config.yaml
num_hidden_layers: 16
hidden_size: 320
num_attention_heads: 5
num_key_value_heads: 1
head_dim: 64
intermediate_size: 1280
vocab_size: 18747
hidden_act: "tanh_gelu"
norm: "layernorm"
norm_place: "pre"
norm_eps: 1e-06
positions: "rope"
rope_theta: 10000.0
rope_fraction: 1.0
qk_norm: false
attn_scale: 0.125
bias: "all"
tie_word_embeddings: true
parallel_block: false
init: "normal"
init_std_qkv: 0.0173
init_std_o: 0.00306
init_std_up: 0.0173
init_std_down: 0.00306
optimizer: "adamw"
learning_rate: 0.00147
lr_mult_qkv: 0.5
beta1: 0.95
beta2: 0.95
lr_head: 0.00644
max_grad_norm: 1.0
warmup_steps: 209
schedule: "wsd"
decay_fraction: 0.757
decay_shape: "sqrt"
final_lr_fraction: 0.0
batch_tokens: 65536
max_seq_len: 512
doc_mask: true
train_tokens: 475300000
max_steps: 7253
dataset: "wikipedia_en"
Each number is 128 + 32 x the weight over its row's rms, rounded and kept within 0 to 255. Layers, rows and columns count from 0. Numbers have three digits each. The size before them is the row's rms in percent of the matrix's.

# layer 10 MLP up, 1280x320, rms 0.0665, rows 824-845, columns 256-319
095:170091078106112169114130098154124146066105115091100128117158130155143146186150138083084165184083184145084123129118102101117157052115149130177099086129125072143122064071119090105083058166116133
091:130112148063104122185122095141134111113122203101077112162180151085106070152118147147143100145168098206150175071190161105134089108149100127192140159135142146094147167069186109159102111117139101
108:159113127133135132127063144161093092139143154084139118109072137148063083094159151155131095130107112100136128087100183141143123099109192138135111088080056169122178118167169091127101138150113099
112:161099087147096171131181085127091119098154122158083168092127082152057170141162098124123109150103132146156102076162112093142152089119122103193079086117063176108139135056143179148170099139120097
088:164179110078158115197104128147137140101098118116073093108194122118160168062077147123158143159126103139118083149160103157148100131130126168126122111158112105132102125086140114122156166109117133
107:152106125070119138152057139167141100126075196086119130141117105108145101124117082146129106101079087131114182100100093157096112101069194158149117138122118153163095095085176113068114187164119146
103:154139088132156148116136087122121133122049134125120068127162136093076170120104127108108123144177077125124146090132185086097065129153192204094105065114097119130152094088120131122117108102124145
095:144105095048133189107179150111108183149108145046165075087117129134057084145127132105096103099098117148126169117092155083116145111128236119114123087104090124136135112125111099147129170118120112
100:137137091136181123078132098118107116138112135109138094092123127068063199144162121138152133078152068137103106115107140109209115138158180136153113096121098124138083115137066113141125115159123071
095:128164125100129138155128105146126124110148121141079086119164099147108139111116131118095147105153147134184113143149136164168123103113137117085121105175125118144113104126068057137167170209068141
101:136139112099136168172137132154166129178140129071128152175194169050091110062038109123102175111107041130070109155097117140103118111141198152169103050126122113104094126104153122078116140113112137
090:118116065072130171185131110109129143162160144133154150121128124120051167076053161103121110162170083103062059147136195164166102097091132131185140084135153137203153081131110147145106142136119100
101:162159062066058181156113103171072150123120141097084154163128111105081067114133096068091107114083121113101102113146195101108144151127178122173146120131162128103098110144204119165088156148113096
075:119171140080068101159174121137130092101168123063114119081138103107133104095126178173140143123128121121159180119146168086189107115163128145087126151115143110122114072068126148110124174123110094
110:140174143118142193155156127141073142060110165097042104132237177090111114086120129046136158104079173116132092110140144111144103129148143210079087110118125178114143097100113104134100138195142110
106:151114115098145213159121135160195154089161142106116117163122137096126147159133147098154110097183047102188167100174101076122116129171124090088028100102136086145158152143145128129115111153157134
117:209197104132179116140164140209102195103108120134161053121070122110104126102147138107074141171142154124120130126134102149117165103148129121182098061110135139100164139140176133133095210159173153
100:115160146119100130163145147148129076110162159090142112158125135163097083078102164180136128063125136106111132115107137123098079122112104127105113106140165149131131083074145118103142120136175055
109:093104099085093173117091114108155106122078156115069105158186103120161164142109122108108106116098121120118085130145180150123144094117144071111122180077145090117144132158138132111146088174147122
098:173152114116132133165148118170113113092072144103114119205121100127110189111148141083176185125153150117146148123130148129113134139170117095086096133127163099088187135147191161135078120159179083
123:182074118144143122161202148188129134069111168100110111105102092096175111117122152111108105121137143095167136110129083178131081101161137139202129087128173145124146130169129158081132116163067115
101:141144100122136157138139121115128074125132159120124106108178124120138127154119214125104146114108097119150144104101127117135130146103201097077085168147069131064124158131109103168136190192156117
# layer 10 MLP down (transposed), 1280x320, rms 0.0598, rows 824-844, columns 256-319
088:093108160154067106111120192127069110109139135155117124169127065118124131133085155110125163080159120150159138135160155110133119094166138139117095195069088110189146098059118106149169102139113150
082:162098138138066095086123126099167155179110131121142131120081149096103119169162121154147092145080103089149051138062158139111146132146139146147119139134187145140095108152072096183124163112171125
109:100139136099121034081119099111134124105158141123145111075166161122135140103099075100130140094134099126113089127121118081042192130093138167112128218135094090137140150131116080170131063069142136
117:081122168131049087133063115097137114160092164094107156159128179115139102143084152062182157122093115090109163116077103144129147125163149127062121125133134134089148149161163115125191064155166170
072:148129162146130195142136161136153159109140144154143171087043124121148153090116071145106090104126115102124107135101054129094149123100162086140133135255088137109123156161162133126119080138179155
109:113110164163124086181141121070154131112146058182086141133150102068125059137091098185158138145042111119101122105159099085091165106104094147148133167134125123107102175132112107136155145120165126
101:152088151182133074111100191155152161134155127133081170162140137133132117057159103077125140150165158089085154127090091150120073123092112177145133105143130103151127118109090130129102120130105138
099:136124129124105088198190166140104110135121160078102178131156135166130124136139145174070187137196203120156114129119076106081156120131070143113163121059147147138178130074088161065156106170184110
103:151085137189143119173103110121068113143148125136148114149100092119114069107130123131172122072077126130140153198209076176109119080127136095137118100146190101119083128133191145101175155106143115
090:112152146104185103109142087137100143224144114159158108171162151106107114116105070155136134174107151139119099118145111103128130104098157128135104114255161095154107151116154100171127148147099120
104:140129092183133111125127118125185115103121092131136080057098141182128109120176136136130094191185114133117172105173141060133096194172124152131209165189140119112157157100140139158174160135122146
089:089145083109109129143098134080097080118109137112095063164171171101117116120161082097159075116116182141215135152157092088087170107153141102135120115163098062133111158118140167163125100117161167
106:120163160111149112100113094145122120173102129156157107151121139191155114159051169116149143090158157159119154102134117146132098109160149136157120098090118143113139070152166136106143145098137148
087:130069045177131139085109063119147151164056130147166122153121160148140161155148145124057101097066157115134115127109158163099137145080135153096119104134159094127118156142147143184119091167117114
096:133137124090122118126117158122122142127171123179180129151121084199156139121178107142133072107158125152139143128108114079177080173167147098146148108170182137104121173156189093090114162141140177
096:078144172109094092143131092175174115151098121157127139161104122085113170131159141120141126107149122128140155041123175178172079145083119104111157118112157122137033130174164115103099128148123082
116:195158096139149092129114207102179077151154108116107150126141129108146125177166170124112122117101198136110118118099150117119127173175046176144127126038164073124122105156157185134113167143128150
097:104105116197048102164140121171109108119156168225104119148092154137170095141137149102052142098143100064129194155103133168141171077100088075107058154093134125111073129160159111130052129149139133
120:103115174140136163132166134174131131123190159175113106119110092113142127089165172136095153140123123144087123081116111145110092162169124135147107072172144124099126139110105117185097136149156099
089:121052153057135134092163156139108120112071091135103157053130093130125115144149121146104061132133174173222118101152076146076158145156096121130185092086106152114060122080152124102164077157166189
120:180128123190120114108064096139149175121125124137076133049162117132107098118099169149116113126209191118127129068080170114139103091119113088179141115163215185053174154064139115158120062140140182